config = dict(
    n_kv_head=2,
    norm='layernorm',
    norm_eps=1e-05,
    qk_norm=False,
    bias='qkv',
    init_std_qkv=0.0398,
    beta1=0.95,
    beta2=0.95,
    train_tokens=267800000,
)
Each number is 200 + 40 x the weight over its row's rms, rounded and kept within 0 to 999. Layers, rows and columns count from 0. The size before them is the row's rms in percent of the matrix's.

# layer 3 attention output (transposed), 256x224, rms 0.138, rows 158-178,221-241, columns 112-223
095,154,305,178,203,229,192,195,205,198,227,76,178,194,180,129,286,187,173,200,214,203,219,150,193,221,248,143,147,242,198,165,219,169,216,200,199,236,190,285,162,211,300,124,245,244,211,237,225,183,228,161,259,211,194,155,225,178,214,203,191,213,201,160,205,225,136,235,252,236,195,226,217,223,183,279,181,260,199,253,201,194,163,182,254,199,182,179,296,203,304,197,208,176,158,174,237,242,220,232,191,137,171,200,212,213,162,192,177,298,191,161,223
115,150,203,227,167,170,120,245,202,177,232,234,163,270,176,201,104,221,127,204,226,266,239,251,192,231,202,147,282,174,212,224,286,206,224,216,155,223,206,176,169,174,228,226,249,189,150,217,168,254,184,176,265,140,190,265,172,212,257,177,255,277,204,196,223,227,218,221,128,199,207,214,183,129,177,173,191,97,183,175,224,211,209,223,204,173,168,235,178,208,256,194,185,109,150,196,279,186,215,251,235,234,269,193,166,178,141,206,277,273,154,201,211
101,187,302,135,249,277,254,134,151,183,240,197,209,194,210,239,132,205,181,168,199,143,158,202,255,288,223,149,249,216,223,251,247,193,244,164,240,185,141,234,186,262,218,200,231,188,241,162,186,224,217,160,195,203,161,183,130,198,196,129,267,234,160,171,235,197,109,212,163,188,154,176,245,159,208,202,175,218,208,234,190,174,186,241,182,148,277,210,242,256,195,185,249,237,194,205,211,239,228,243,242,208,273,215,217,163,279,212,106,265,246,179,140
099,194,227,204,219,166,98,212,234,279,166,233,179,211,150,239,190,240,245,253,149,283,193,194,113,289,179,195,226,205,256,187,200,205,220,191,245,194,258,194,178,277,221,242,260,194,169,152,229,228,171,166,129,217,264,208,285,147,297,123,284,198,206,127,199,178,197,203,125,229,170,191,154,171,172,254,199,140,274,204,229,207,186,204,163,202,183,232,233,165,259,221,121,157,114,255,178,197,168,203,207,185,226,253,218,249,154,227,234,261,171,207,249
108,258,233,241,207,174,241,161,189,116,212,288,219,243,220,232,201,156,166,160,214,215,164,215,209,183,232,236,208,186,182,277,168,247,222,182,232,236,201,239,178,174,187,207,179,192,148,249,187,194,178,90,265,173,141,160,169,223,124,206,197,201,157,171,201,192,216,240,284,170,122,154,220,307,217,161,135,182,246,131,216,235,228,227,190,199,208,119,188,186,224,202,225,228,257,169,198,245,183,178,137,235,211,151,241,140,133,268,263,217,187,193,220
094,251,189,160,234,180,122,235,238,172,224,198,217,237,223,180,156,243,192,171,234,238,199,268,157,136,186,206,252,214,114,179,195,176,237,237,214,249,221,181,225,161,180,258,167,263,156,123,250,169,232,185,316,225,157,267,170,221,211,172,225,232,205,225,227,186,224,248,222,172,297,171,136,204,160,159,153,193,230,210,228,162,209,253,209,205,239,255,206,227,165,269,182,247,220,161,231,187,206,266,227,164,205,136,287,238,236,174,229,253,222,210,278
095,225,182,213,208,138,240,221,132,205,177,166,189,158,221,171,174,228,174,153,163,237,230,219,160,283,183,163,204,221,282,176,208,152,210,225,179,171,157,182,177,228,145,207,148,225,169,184,201,211,156,168,84,232,193,206,133,95,229,128,319,71,186,229,151,167,189,181,148,218,151,230,148,246,196,157,289,191,174,283,191,229,168,226,181,239,201,198,240,163,193,266,124,181,135,226,224,189,250,193,250,184,168,222,155,212,253,239,201,213,245,269,215
096,212,218,196,115,227,155,204,186,218,187,208,144,193,213,136,173,214,191,193,154,147,157,142,230,218,243,154,151,162,194,254,184,100,225,215,239,263,208,265,283,219,250,212,226,213,263,265,176,179,206,186,182,241,191,179,233,265,210,169,137,127,170,118,211,223,162,245,175,245,214,244,233,158,205,187,164,214,179,179,215,252,239,237,153,171,240,220,282,139,159,216,180,177,152,225,257,193,154,157,183,216,264,210,222,232,278,236,137,119,187,145,255
100,219,236,181,182,200,291,150,145,232,183,172,226,222,239,277,245,185,175,180,211,222,223,194,263,208,181,208,174,257,127,194,233,271,242,203,200,190,202,172,261,154,162,212,155,178,226,215,218,194,176,116,206,239,172,185,196,233,243,192,216,161,240,255,233,202,220,193,178,255,182,223,188,228,191,300,199,209,132,181,216,278,181,219,185,280,221,123,162,153,266,208,269,239,276,214,197,159,195,209,165,243,156,218,228,210,203,166,161,188,178,198,155
089,161,183,220,226,228,267,218,230,239,168,171,167,219,194,163,144,275,278,208,181,199,219,212,169,175,173,180,149,226,218,239,172,225,203,163,223,249,191,187,209,243,331,186,259,231,241,223,205,196,302,224,197,191,215,188,194,279,246,220,233,218,195,182,175,131,179,226,246,193,209,241,298,210,247,213,194,183,252,185,167,203,143,201,208,200,176,213,252,181,124,225,272,197,172,144,246,271,231,214,240,235,210,170,186,176,235,148,196,142,157,161,221
106,246,184,150,224,129,208,248,177,197,205,207,211,261,155,258,124,162,246,177,231,202,156,205,213,157,253,203,172,241,232,208,242,240,202,180,222,193,249,254,246,174,220,141,210,150,187,201,179,209,202,190,164,185,201,160,192,188,250,217,183,222,213,245,210,214,145,171,174,241,201,223,137,116,211,186,243,221,88,194,237,189,272,182,220,213,246,227,180,163,171,242,204,173,222,133,193,208,287,187,276,163,188,193,213,139,141,214,185,179,139,179,170
100,203,147,159,212,197,102,140,138,150,130,147,198,201,142,258,148,182,183,189,125,193,239,165,231,250,188,163,187,204,141,233,214,210,245,198,222,186,130,185,264,208,226,295,177,239,187,157,241,195,169,189,120,148,180,110,219,209,164,217,207,166,223,182,199,179,214,169,193,209,192,251,132,172,186,174,248,220,232,224,222,166,143,221,171,216,250,181,192,167,233,200,194,143,235,178,292,221,220,226,137,190,203,196,218,280,242,193,120,107,237,128,148
097,216,185,261,125,197,163,199,213,146,205,278,199,165,159,227,220,200,214,203,189,187,226,244,201,232,138,179,141,129,137,116,218,196,185,209,153,191,172,207,131,163,200,155,204,243,229,196,258,219,270,169,128,135,215,255,220,190,203,269,189,179,219,125,172,182,245,218,169,248,190,188,161,208,193,243,243,178,173,133,138,199,212,187,185,220,254,225,298,292,227,121,144,261,194,206,200,159,167,214,181,234,195,209,181,244,167,218,132,139,234,207,217
095,222,185,192,118,252,235,184,155,161,210,254,211,192,156,239,290,181,168,183,142,192,171,235,155,166,169,223,193,218,151,209,163,228,230,193,218,195,163,183,148,207,211,207,196,174,214,243,276,243,190,140,200,276,260,182,186,172,182,194,165,96,194,174,233,267,245,243,194,237,264,228,242,215,194,189,234,180,131,212,236,176,242,189,188,180,207,197,146,197,176,240,166,284,278,238,246,177,136,192,147,211,169,176,255,185,180,224,174,158,185,211,232
105,210,200,221,294,207,243,151,127,140,214,215,168,161,182,197,231,200,243,219,172,134,196,94,208,211,159,187,159,191,220,162,192,190,217,226,237,181,234,134,204,202,209,160,192,192,219,226,138,216,177,135,191,144,189,210,245,149,209,217,232,151,156,162,227,249,205,220,189,228,183,175,237,269,218,291,336,195,215,227,170,216,236,206,169,204,209,184,190,164,234,177,150,178,299,244,229,217,277,229,131,202,175,188,229,219,241,219,147,213,257,203,273
095,124,192,194,152,209,148,124,138,131,186,164,262,205,192,214,165,130,167,138,257,291,203,224,201,192,192,207,282,213,174,146,195,177,197,188,229,234,199,147,248,245,151,243,248,155,204,198,235,211,191,208,207,135,165,172,180,222,206,210,223,118,163,253,228,214,190,247,199,193,183,202,292,121,153,209,216,184,143,168,199,211,216,231,163,254,208,154,147,277,244,183,218,209,271,182,179,188,163,221,150,182,226,216,148,213,157,170,143,160,173,256,231
099,207,197,189,267,217,201,238,217,217,238,254,239,197,210,225,171,273,183,227,155,168,144,271,223,234,142,233,212,183,257,164,232,159,201,213,154,184,187,193,178,176,275,150,276,171,149,240,189,180,229,260,143,114,166,211,128,270,130,234,175,140,185,196,186,222,233,253,216,150,151,163,229,175,216,150,171,153,235,235,188,159,176,207,234,279,237,229,213,161,238,160,249,244,253,231,170,268,229,143,244,149,197,119,219,168,245,144,174,141,240,163,261
107,276,143,199,220,178,224,175,193,208,209,196,214,245,218,199,163,180,185,195,197,242,147,168,302,152,228,155,121,177,172,161,202,252,214,176,225,212,223,186,186,225,197,222,249,195,244,208,243,200,151,48,216,204,207,197,207,199,165,221,156,231,209,194,253,181,225,211,238,170,218,175,166,169,216,167,271,183,150,182,236,192,191,250,151,209,169,266,170,164,240,209,191,161,203,115,193,172,135,221,99,195,157,229,271,99,170,175,263,165,197,165,205
099,202,184,101,225,310,251,189,183,210,230,138,156,169,219,155,117,176,147,234,200,196,143,323,177,198,180,209,224,216,118,203,209,219,168,173,215,208,125,159,253,152,233,256,242,207,190,205,228,100,211,226,154,249,180,199,176,205,198,222,209,215,203,169,284,260,221,232,200,264,236,160,132,242,229,139,146,223,256,200,197,195,223,165,255,220,201,219,189,281,215,147,219,233,204,196,183,271,177,218,194,224,179,219,162,202,221,125,229,127,154,184,187
085,203,124,160,164,190,114,227,97,261,212,193,194,219,217,130,208,195,184,235,221,237,223,152,224,173,201,216,260,228,68,217,224,172,256,152,194,212,240,252,253,191,247,202,155,223,181,165,213,232,209,253,314,158,219,275,191,235,153,207,280,194,258,217,207,166,216,167,163,126,232,173,223,243,203,271,297,187,237,301,195,224,219,166,155,220,208,191,155,208,183,221,276,153,138,211,171,238,203,215,166,225,113,240,228,219,169,181,237,155,155,143,191
098,211,201,194,215,198,259,210,203,279,157,173,128,252,137,144,193,193,165,171,215,213,216,175,190,159,175,165,177,191,243,201,260,222,205,205,214,182,236,143,206,121,129,248,150,148,232,191,200,218,275,252,346,249,207,215,202,147,146,166,241,223,249,155,136,204,197,204,172,242,208,165,158,239,203,213,235,126,203,157,212,227,141,187,166,123,189,199,232,286,151,211,192,237,203,193,276,142,268,167,231,233,208,127,171,217,253,194,199,246,148,175,264
088,209,169,192,238,180,184,190,162,232,239,204,226,113,121,140,242,280,152,261,182,191,185,173,197,218,210,206,166,186,258,221,226,223,224,239,170,242,201,176,226,220,219,121,238,185,257,169,204,243,192,76,206,219,185,155,165,300,177,198,169,160,233,176,185,270,175,123,190,199,174,166,229,141,180,250,162,133,180,194,153,179,188,222,186,126,111,199,178,191,147,207,214,163,210,165,191,221,253,223,149,196,236,310,216,202,212,162,175,179,136,184,161
092,267,129,194,167,209,225,205,169,161,108,190,237,284,314,239,205,254,144,216,187,164,222,231,149,166,185,245,222,146,188,191,181,193,167,253,207,222,247,187,247,225,198,208,189,206,227,120,228,214,185,226,201,145,206,175,197,175,196,179,301,228,154,228,194,192,272,166,95,106,205,224,218,204,188,218,231,219,220,149,196,207,224,190,116,155,118,174,214,235,193,143,192,217,218,178,199,218,181,178,160,170,267,91,152,252,175,216,206,150,222,237,156
079,204,222,179,242,117,220,248,227,152,225,233,171,224,152,277,249,246,238,183,207,216,184,246,155,175,194,247,144,250,255,159,169,222,142,228,280,196,239,246,209,174,217,316,174,248,189,175,156,180,235,178,151,201,203,257,224,232,163,233,210,221,195,253,181,155,222,120,249,159,231,174,167,171,222,198,170,222,190,161,212,147,206,210,200,132,184,123,127,186,159,223,221,206,248,157,243,208,175,154,199,189,257,223,199,213,198,227,150,232,155,149,210
091,219,222,190,125,218,191,178,184,257,117,154,200,284,215,233,207,228,214,145,193,199,194,182,168,185,244,243,239,256,240,182,168,244,235,249,186,181,167,211,225,157,169,185,200,254,194,157,202,173,179,165,220,176,139,330,262,236,217,179,119,163,193,197,145,223,184,245,258,184,203,169,223,213,203,228,232,133,186,271,112,239,240,262,194,284,248,263,169,244,222,197,152,221,174,208,219,194,159,263,213,192,167,215,168,228,176,216,226,193,170,226,217
093,230,172,225,219,265,212,221,122,159,220,245,215,204,235,181,216,109,159,259,229,140,218,152,227,174,221,163,244,155,149,181,190,206,212,134,183,234,156,202,162,219,184,128,232,188,107,204,240,203,219,251,208,247,221,221,224,219,165,296,149,192,260,204,226,182,197,151,264,217,218,212,148,195,243,284,180,204,198,183,199,203,197,202,126,235,183,159,197,146,182,191,135,258,208,212,239,193,196,155,220,204,148,211,196,144,240,220,220,152,264,263,186
090,187,184,236,168,193,210,185,170,233,161,93,196,245,172,184,253,171,210,190,209,152,208,237,127,245,215,214,271,224,261,175,211,194,187,216,274,195,46,187,215,126,183,190,182,189,145,259,236,182,220,202,257,168,194,243,225,247,193,146,212,261,278,244,225,161,230,168,182,191,191,259,251,154,135,159,276,149,134,213,112,195,209,140,223,199,122,278,227,208,237,276,143,174,250,210,234,184,219,219,253,184,197,235,171,184,235,168,228,230,183,180,214
096,196,292,123,238,168,269,213,175,204,179,256,218,193,178,185,213,208,224,195,240,163,210,197,206,207,222,152,143,151,197,268,152,138,191,189,144,205,213,174,222,257,168,196,170,166,200,222,219,154,180,224,82,163,258,125,176,253,241,248,131,192,250,195,136,249,181,148,207,217,133,213,199,239,223,225,218,101,167,183,254,235,242,198,161,144,259,232,213,153,207,152,170,194,179,186,163,256,202,285,178,242,188,211,117,170,207,190,239,196,269,193,206
104,263,191,218,167,217,177,177,161,175,207,182,215,199,169,239,146,109,224,195,225,232,156,193,198,249,169,164,203,188,211,150,128,170,132,161,210,172,215,214,204,176,253,202,149,194,176,263,248,227,258,172,229,196,235,243,175,254,201,221,169,289,210,197,175,189,223,158,219,180,214,133,209,226,216,183,222,183,267,253,201,259,215,222,229,162,249,230,211,178,277,228,269,237,177,305,202,233,266,237,224,215,195,107,293,165,183,214,169,225,170,114,192
086,138,251,157,255,165,281,240,175,160,210,180,229,193,232,213,225,203,149,166,148,250,214,164,188,180,149,187,219,123,169,201,214,189,191,193,200,202,249,198,131,239,217,249,208,195,220,183,218,186,211,149,105,169,202,251,192,219,123,218,175,213,220,186,147,219,180,199,218,199,166,188,173,220,220,195,210,247,222,147,203,168,136,238,302,225,221,186,182,259,142,221,193,149,230,152,153,125,233,190,160,243,209,252,179,236,171,130,185,173,199,214,168
099,180,212,140,199,207,180,157,210,191,253,207,175,201,134,178,178,210,200,220,159,216,197,172,113,135,163,285,178,284,259,157,213,175,231,203,136,268,203,221,198,270,196,206,143,89,215,147,208,223,237,233,160,181,231,247,192,191,154,176,144,157,268,195,158,125,191,214,240,215,136,244,242,182,215,141,186,185,181,238,221,179,248,219,211,197,209,82,226,249,192,179,288,203,140,185,174,157,180,232,179,220,250,253,214,144,228,179,249,184,208,198,193
107,158,216,244,188,164,157,213,216,219,221,223,198,239,123,228,230,238,239,197,214,159,91,200,192,201,223,236,257,207,159,218,233,190,180,266,137,202,210,216,226,234,242,228,182,236,242,209,142,204,191,176,161,232,224,252,190,243,223,226,170,210,228,221,185,182,182,177,121,275,133,168,232,205,190,167,245,219,144,126,205,235,190,236,226,206,215,131,192,187,215,186,198,189,159,264,169,268,182,198,136,245,267,287,302,244,185,238,149,195,174,173,248
087,130,303,257,169,207,170,207,204,213,243,168,229,140,183,174,132,176,199,162,221,181,276,154,188,189,264,217,252,211,225,202,164,227,180,199,174,234,274,193,243,223,260,159,202,193,224,194,168,175,182,224,156,177,225,201,184,201,255,171,228,181,233,227,163,110,211,236,160,191,146,241,245,189,227,180,109,183,199,263,194,163,187,193,182,213,153,213,192,151,204,256,179,225,180,243,230,209,172,227,211,230,230,211,269,149,212,198,259,185,204,201,267
094,199,251,228,150,167,285,200,206,288,199,189,226,283,257,128,179,250,215,221,263,171,194,180,239,121,88,188,206,207,209,238,241,165,194,209,224,227,164,124,113,175,211,134,202,179,170,189,184,166,177,174,213,180,213,154,184,213,212,157,200,174,209,224,202,259,240,230,196,204,235,200,194,254,240,279,183,228,182,196,162,247,193,178,188,200,213,178,234,164,167,184,175,214,241,237,190,141,192,239,192,121,209,186,192,171,171,136,194,197,161,266,201
092,174,254,198,217,136,210,211,209,200,259,169,205,160,219,190,189,258,248,202,250,218,212,193,232,186,213,189,204,292,212,206,157,146,228,251,235,221,214,168,242,267,217,206,218,170,178,194,260,167,191,213,177,163,179,179,114,180,245,208,126,175,200,216,262,169,189,153,222,113,228,210,242,229,193,130,255,162,214,192,285,245,223,206,203,198,260,262,162,168,183,178,266,209,167,228,251,215,163,154,179,183,101,265,136,212,172,263,160,135,198,190,161
099,210,189,210,168,216,234,184,220,232,244,221,256,195,196,251,238,227,190,193,197,224,207,159,153,177,196,225,178,224,197,139,243,201,259,241,132,259,246,209,264,220,160,169,209,204,278,207,138,220,163,232,189,217,193,202,174,243,177,191,236,151,174,231,211,152,189,152,173,251,104,186,213,257,235,253,154,264,176,151,138,264,232,229,214,246,207,168,199,218,216,170,276,174,166,202,123,205,302,226,231,228,180,202,233,127,190,184,179,233,216,239,247
089,150,233,165,185,225,253,219,220,198,183,179,231,177,194,144,263,258,188,148,215,171,202,196,220,216,164,211,183,205,130,217,219,190,169,279,194,198,228,189,174,254,184,153,223,228,219,166,197,223,263,242,168,263,227,153,187,175,240,184,237,207,176,182,141,233,223,160,236,205,166,362,176,181,220,164,242,111,189,231,211,215,234,105,228,148,217,192,160,152,147,169,171,189,206,171,219,173,129,249,246,207,123,261,230,239,193,161,226,189,261,205,241
104,207,218,218,170,218,207,163,238,232,181,185,182,187,215,113,133,182,199,238,196,153,239,124,164,222,208,205,214,152,128,209,156,163,223,139,151,153,263,255,187,226,244,175,200,172,144,135,262,206,214,232,225,157,227,177,170,190,226,202,226,235,169,181,234,237,180,94,220,200,220,122,240,220,188,183,215,224,213,243,252,169,192,161,249,202,152,256,153,185,279,193,168,300,170,160,177,200,210,196,253,261,145,143,239,178,222,200,211,186,212,176,143
093,307,172,206,158,185,170,215,164,119,226,189,189,172,263,223,195,168,231,184,184,221,212,136,155,98,201,200,215,281,219,178,173,269,214,260,311,276,255,272,208,268,184,251,142,255,261,178,198,200,188,177,146,213,222,221,215,214,299,207,225,225,226,163,252,182,204,128,198,201,232,273,184,204,193,220,158,204,206,116,231,219,213,158,219,208,210,211,217,218,235,297,181,275,173,219,264,209,253,195,154,212,214,236,225,119,239,219,210,221,216,213,226
091,231,214,191,159,186,212,269,196,208,171,198,176,185,191,253,188,238,206,160,204,221,197,220,232,182,194,273,216,237,225,210,208,201,124,188,165,150,208,178,255,162,128,187,238,179,250,215,239,148,250,157,256,228,126,206,230,134,251,238,224,251,250,180,142,202,179,135,167,233,223,178,220,219,155,196,155,195,260,225,286,180,223,142,237,207,160,201,179,250,191,149,228,185,178,254,209,209,199,154,246,216,213,135,214,266,172,254,202,209,216,195,225
088,241,194,308,139,186,238,199,157,184,266,118,193,217,163,192,207,190,100,147,185,259,186,158,266,168,194,159,183,214,167,226,209,142,189,177,252,165,203,224,177,204,135,189,217,201,213,278,178,277,213,205,224,204,135,212,192,194,177,207,212,235,195,160,293,250,140,150,166,159,272,210,230,219,141,242,138,227,241,219,232,231,172,234,186,217,242,129,218,149,185,156,188,159,204,217,207,169,216,207,234,198,196,195,280,244,236,211,221,301,171,259,273
099,169,166,209,201,189,137,189,196,173,249,160,216,251,160,175,273,209,235,232,290,192,184,187,131,180,185,177,224,197,169,87,137,263,161,200,199,230,152,137,263,130,276,176,232,257,252,217,209,236,165,219,114,204,190,226,141,153,161,181,153,224,125,234,211,242,223,236,158,173,195,204,186,241,254,185,189,192,234,171,249,211,247,193,266,189,168,256,226,231,184,213,215,301,272,247,261,261,198,203,231,164,212,290,248,214,158,234,134,187,198,194,201
# layer 3 attention value, 128x224, rms 0.136, rows 94-114, columns 112-223
097,214,173,230,206,247,163,265,65,244,209,207,174,224,223,211,150,225,178,91,237,210,176,185,188,175,201,192,165,267,235,182,237,153,203,149,253,139,140,196,297,215,138,211,157,187,255,192,235,214,225,179,238,232,160,178,184,228,247,152,156,217,259,154,256,214,149,173,209,202,235,230,237,208,208,230,187,214,141,220,136,154,216,232,217,176,171,259,191,201,199,134,149,187,206,91,221,209,245,111,195,213,262,229,192,272,216,127,170,198,103,250,156
102,194,175,173,197,124,162,249,154,216,208,114,140,147,179,173,171,224,184,218,259,227,167,103,170,170,193,212,211,241,150,226,193,213,220,197,156,260,160,259,170,229,254,166,154,200,222,195,185,208,270,252,258,188,153,161,200,179,212,209,230,141,163,264,193,208,215,227,204,249,199,121,232,202,336,147,262,180,233,180,122,219,201,193,122,200,197,195,230,251,184,215,216,244,165,236,132,180,203,211,183,203,193,205,161,127,223,182,176,207,200,174,270
092,205,234,162,233,174,204,262,189,228,284,275,213,189,181,171,204,173,247,180,180,172,145,165,200,187,144,226,170,262,156,227,127,235,187,150,250,274,194,157,246,199,250,213,179,241,221,160,221,170,225,98,223,234,167,160,142,179,217,249,166,172,132,170,201,171,188,144,187,243,207,253,226,160,178,183,203,294,240,222,146,198,166,162,159,238,167,237,213,213,158,165,209,212,189,178,239,190,216,202,181,193,290,263,264,153,229,246,202,231,237,145,222
085,220,202,208,192,180,161,217,153,223,176,208,134,170,142,180,162,203,182,222,225,158,211,216,177,170,179,222,164,169,179,191,263,205,221,256,262,246,310,200,222,184,224,200,196,184,224,251,169,228,260,260,162,171,154,214,199,261,221,193,164,131,243,214,201,214,150,255,147,265,163,196,238,263,138,153,156,156,236,165,313,176,227,194,263,115,215,248,198,202,218,200,189,216,246,219,212,182,238,178,121,218,259,294,226,148,154,192,162,144,154,264,207
090,224,207,186,199,205,288,201,134,190,232,196,274,223,190,198,204,220,263,253,211,213,274,201,136,166,247,173,192,113,171,305,182,193,198,252,237,255,154,254,242,199,180,184,230,185,194,241,291,180,186,218,181,152,144,186,174,148,167,231,205,221,234,209,146,295,264,233,248,150,162,236,254,171,213,217,222,196,182,182,154,276,216,212,174,181,210,258,202,194,220,187,225,184,209,240,263,177,242,178,53,190,150,171,223,201,200,195,232,143,254,162,98
095,228,227,214,156,228,175,194,231,147,202,120,188,240,166,167,139,205,242,197,184,196,287,219,220,201,231,188,276,247,197,173,232,239,208,142,200,236,165,187,148,232,238,231,171,132,181,170,268,124,183,205,221,235,197,205,197,169,201,271,200,205,182,144,204,263,170,225,84,196,272,94,212,229,161,190,200,211,250,237,211,219,131,198,221,198,242,166,180,238,250,250,182,221,160,242,215,193,205,186,226,137,240,155,250,237,204,249,239,172,234,188,240
095,201,156,232,150,295,229,146,180,225,184,218,230,204,218,201,201,166,231,241,230,206,217,150,184,232,163,114,158,208,186,215,214,149,198,234,182,106,236,158,150,199,165,259,310,131,228,226,180,164,280,251,192,147,175,235,152,196,172,222,204,152,161,276,248,147,196,179,141,180,241,237,214,247,204,209,133,217,138,212,161,160,207,208,127,136,174,241,191,171,259,167,133,204,168,136,176,181,247,192,233,202,284,223,172,250,134,189,167,168,207,191,232
084,218,191,245,236,189,184,219,188,183,324,133,197,196,193,203,227,183,178,174,182,223,197,255,245,163,165,215,146,277,271,197,155,172,200,293,230,213,178,209,221,143,218,154,190,234,239,226,178,95,183,214,148,178,176,233,203,148,207,163,106,249,164,214,149,207,216,172,273,175,193,187,240,222,195,258,251,278,185,148,204,193,215,146,199,153,151,219,283,264,120,194,233,230,150,203,233,195,229,142,209,239,193,115,227,268,222,197,184,134,175,154,210
096,157,241,225,261,207,165,169,216,201,155,250,213,213,162,165,185,221,197,204,186,274,267,247,278,201,192,132,270,225,219,198,221,173,247,243,228,187,191,208,156,143,251,182,186,202,210,194,191,219,274,212,223,242,215,99,203,216,259,268,231,230,224,176,152,207,256,191,220,129,159,216,208,167,179,195,248,149,167,202,179,230,143,230,220,211,196,217,226,226,239,195,178,155,220,172,237,123,120,233,258,197,135,271,239,169,249,255,204,286,158,235,189
097,221,224,159,204,277,194,178,220,95,132,170,164,193,215,226,209,218,244,234,186,172,175,222,248,222,259,151,216,204,163,240,170,232,210,253,171,208,248,201,253,257,199,157,214,210,137,200,194,275,162,176,208,213,217,210,185,218,175,206,142,265,114,256,208,228,175,223,238,211,194,233,236,180,196,210,210,195,170,172,236,207,238,277,231,183,217,222,221,122,135,220,172,172,198,209,219,161,119,152,189,121,172,222,227,227,192,237,261,223,292,144,212
094,152,222,204,235,149,218,218,232,200,169,245,180,193,242,185,214,187,196,254,240,164,126,158,237,241,203,234,270,205,178,297,261,244,216,212,220,240,185,103,263,219,149,218,182,194,187,211,129,224,154,164,228,180,126,198,202,179,233,240,194,147,177,158,171,169,188,172,213,184,204,237,183,174,258,184,272,118,157,209,236,254,156,200,149,170,259,187,190,137,229,204,145,249,191,201,214,150,206,225,208,214,161,245,161,147,189,249,159,222,180,192,205
086,207,221,226,202,251,222,217,132,126,240,203,225,176,111,242,210,224,183,241,279,232,244,186,211,262,179,224,213,177,191,167,193,239,180,191,195,223,189,170,143,211,135,247,219,215,183,187,314,247,201,217,172,162,211,168,178,192,259,232,184,238,218,131,165,214,168,150,205,199,196,154,202,165,248,227,150,163,229,202,177,246,209,161,222,158,128,238,227,178,207,233,179,280,112,257,148,194,168,168,198,208,276,215,227,156,233,204,171,216,220,218,169
091,190,231,268,234,187,149,207,245,203,190,231,243,253,213,191,179,235,184,172,239,157,222,210,104,242,152,192,251,202,207,233,208,218,210,168,258,201,135,191,264,182,213,205,227,202,181,213,225,140,205,196,173,169,225,221,230,99,218,175,107,204,177,254,166,190,216,187,190,155,224,226,142,242,197,165,201,186,211,154,150,145,207,208,173,224,192,149,186,231,179,221,188,136,164,210,141,312,77,129,147,157,235,120,200,220,196,251,196,187,121,244,229
094,218,156,211,292,186,162,205,209,117,246,231,143,161,140,111,133,179,256,226,153,193,271,238,235,208,165,190,265,189,209,218,198,179,215,271,208,209,159,234,212,232,162,245,206,189,135,201,212,198,248,223,164,218,192,207,217,99,196,150,211,230,144,214,188,267,170,176,277,140,231,188,203,213,236,186,234,227,289,125,249,184,210,160,269,212,235,147,208,224,202,139,221,297,231,227,114,213,198,211,262,189,157,152,256,278,208,156,209,214,114,232,183
095,168,281,184,203,212,171,180,188,150,253,203,108,247,213,209,225,231,207,242,199,185,237,190,234,239,178,236,104,189,230,151,159,219,265,175,216,293,173,178,143,217,181,164,197,243,231,211,160,189,253,157,199,182,192,218,273,218,193,266,155,249,171,206,155,216,225,98,159,167,196,200,166,219,241,249,222,260,231,208,196,162,218,231,227,218,202,189,178,225,190,232,225,189,252,163,200,258,256,132,188,175,192,271,298,175,188,201,179,158,244,205,174
101,234,181,259,170,174,146,93,243,177,163,169,260,237,190,230,226,174,242,154,200,224,179,120,137,202,246,164,272,263,176,151,110,231,125,160,208,211,205,173,193,206,176,178,188,120,236,232,209,218,270,227,208,155,131,188,228,173,262,271,215,95,242,203,195,188,163,222,215,225,179,179,193,238,193,189,164,246,197,237,185,211,165,180,198,182,221,241,161,188,240,177,255,178,298,189,228,165,203,221,180,210,166,233,201,180,181,216,235,244,227,273,223
093,265,179,193,252,273,222,257,107,168,228,170,275,223,173,162,151,244,205,229,212,190,214,191,213,118,152,224,221,161,257,226,250,224,214,110,205,240,182,135,240,207,217,233,228,275,162,164,179,273,202,228,175,223,180,268,217,217,134,183,204,219,151,221,239,186,173,224,174,211,200,196,263,207,216,211,163,205,231,176,255,226,239,189,141,277,220,142,170,166,171,208,233,199,181,196,233,116,223,223,157,217,157,185,168,229,139,198,179,227,203,252,228
103,214,239,249,197,197,180,200,201,234,184,239,191,216,269,195,198,158,184,170,283,254,155,127,221,206,246,163,189,209,215,224,202,173,210,221,241,257,177,154,164,193,162,212,202,81,170,178,204,183,172,247,163,125,173,240,200,186,219,209,140,227,223,216,231,232,240,147,150,148,165,212,151,148,220,206,192,231,215,162,233,148,157,238,233,199,186,281,179,151,184,244,178,180,218,183,175,176,200,256,151,141,250,209,201,167,212,217,253,170,208,206,190
093,197,267,163,147,145,242,235,222,197,244,222,211,206,170,187,166,198,161,136,248,245,172,240,155,143,254,185,183,236,173,235,121,196,210,237,156,235,161,269,209,210,179,198,229,252,131,193,231,225,232,187,167,171,165,278,136,225,115,238,202,184,133,226,216,162,185,265,217,174,166,248,192,205,220,193,148,110,222,167,270,266,200,140,131,196,193,193,210,187,257,159,177,233,245,207,241,191,214,159,169,165,220,163,237,190,228,259,212,214,168,149,144
095,195,269,198,229,206,161,229,168,218,188,186,202,225,216,187,177,205,216,181,130,206,173,164,199,217,162,192,250,229,263,116,213,216,217,132,141,140,181,194,187,166,186,137,261,143,93,179,144,283,204,227,274,215,170,173,206,175,142,231,253,173,113,165,219,210,203,130,176,220,231,172,180,179,124,222,188,203,204,200,181,202,166,174,137,123,189,168,193,269,198,202,173,268,200,234,160,176,181,137,185,148,191,190,198,126,214,161,174,203,129,117,247
089,145,238,201,191,141,206,216,158,263,133,169,187,219,125,206,173,227,207,216,232,259,163,175,268,245,192,151,164,246,142,282,173,211,160,170,212,192,209,236,199,125,116,163,203,227,144,168,244,216,244,205,267,155,161,220,192,232,161,203,198,213,182,184,142,229,136,150,225,221,180,125,254,227,187,155,186,194,188,239,247,176,227,225,257,143,162,186,199,197,213,207,237,185,156,219,223,214,168,229,232,187,183,105,191,223,196,176,176,156,155,207,142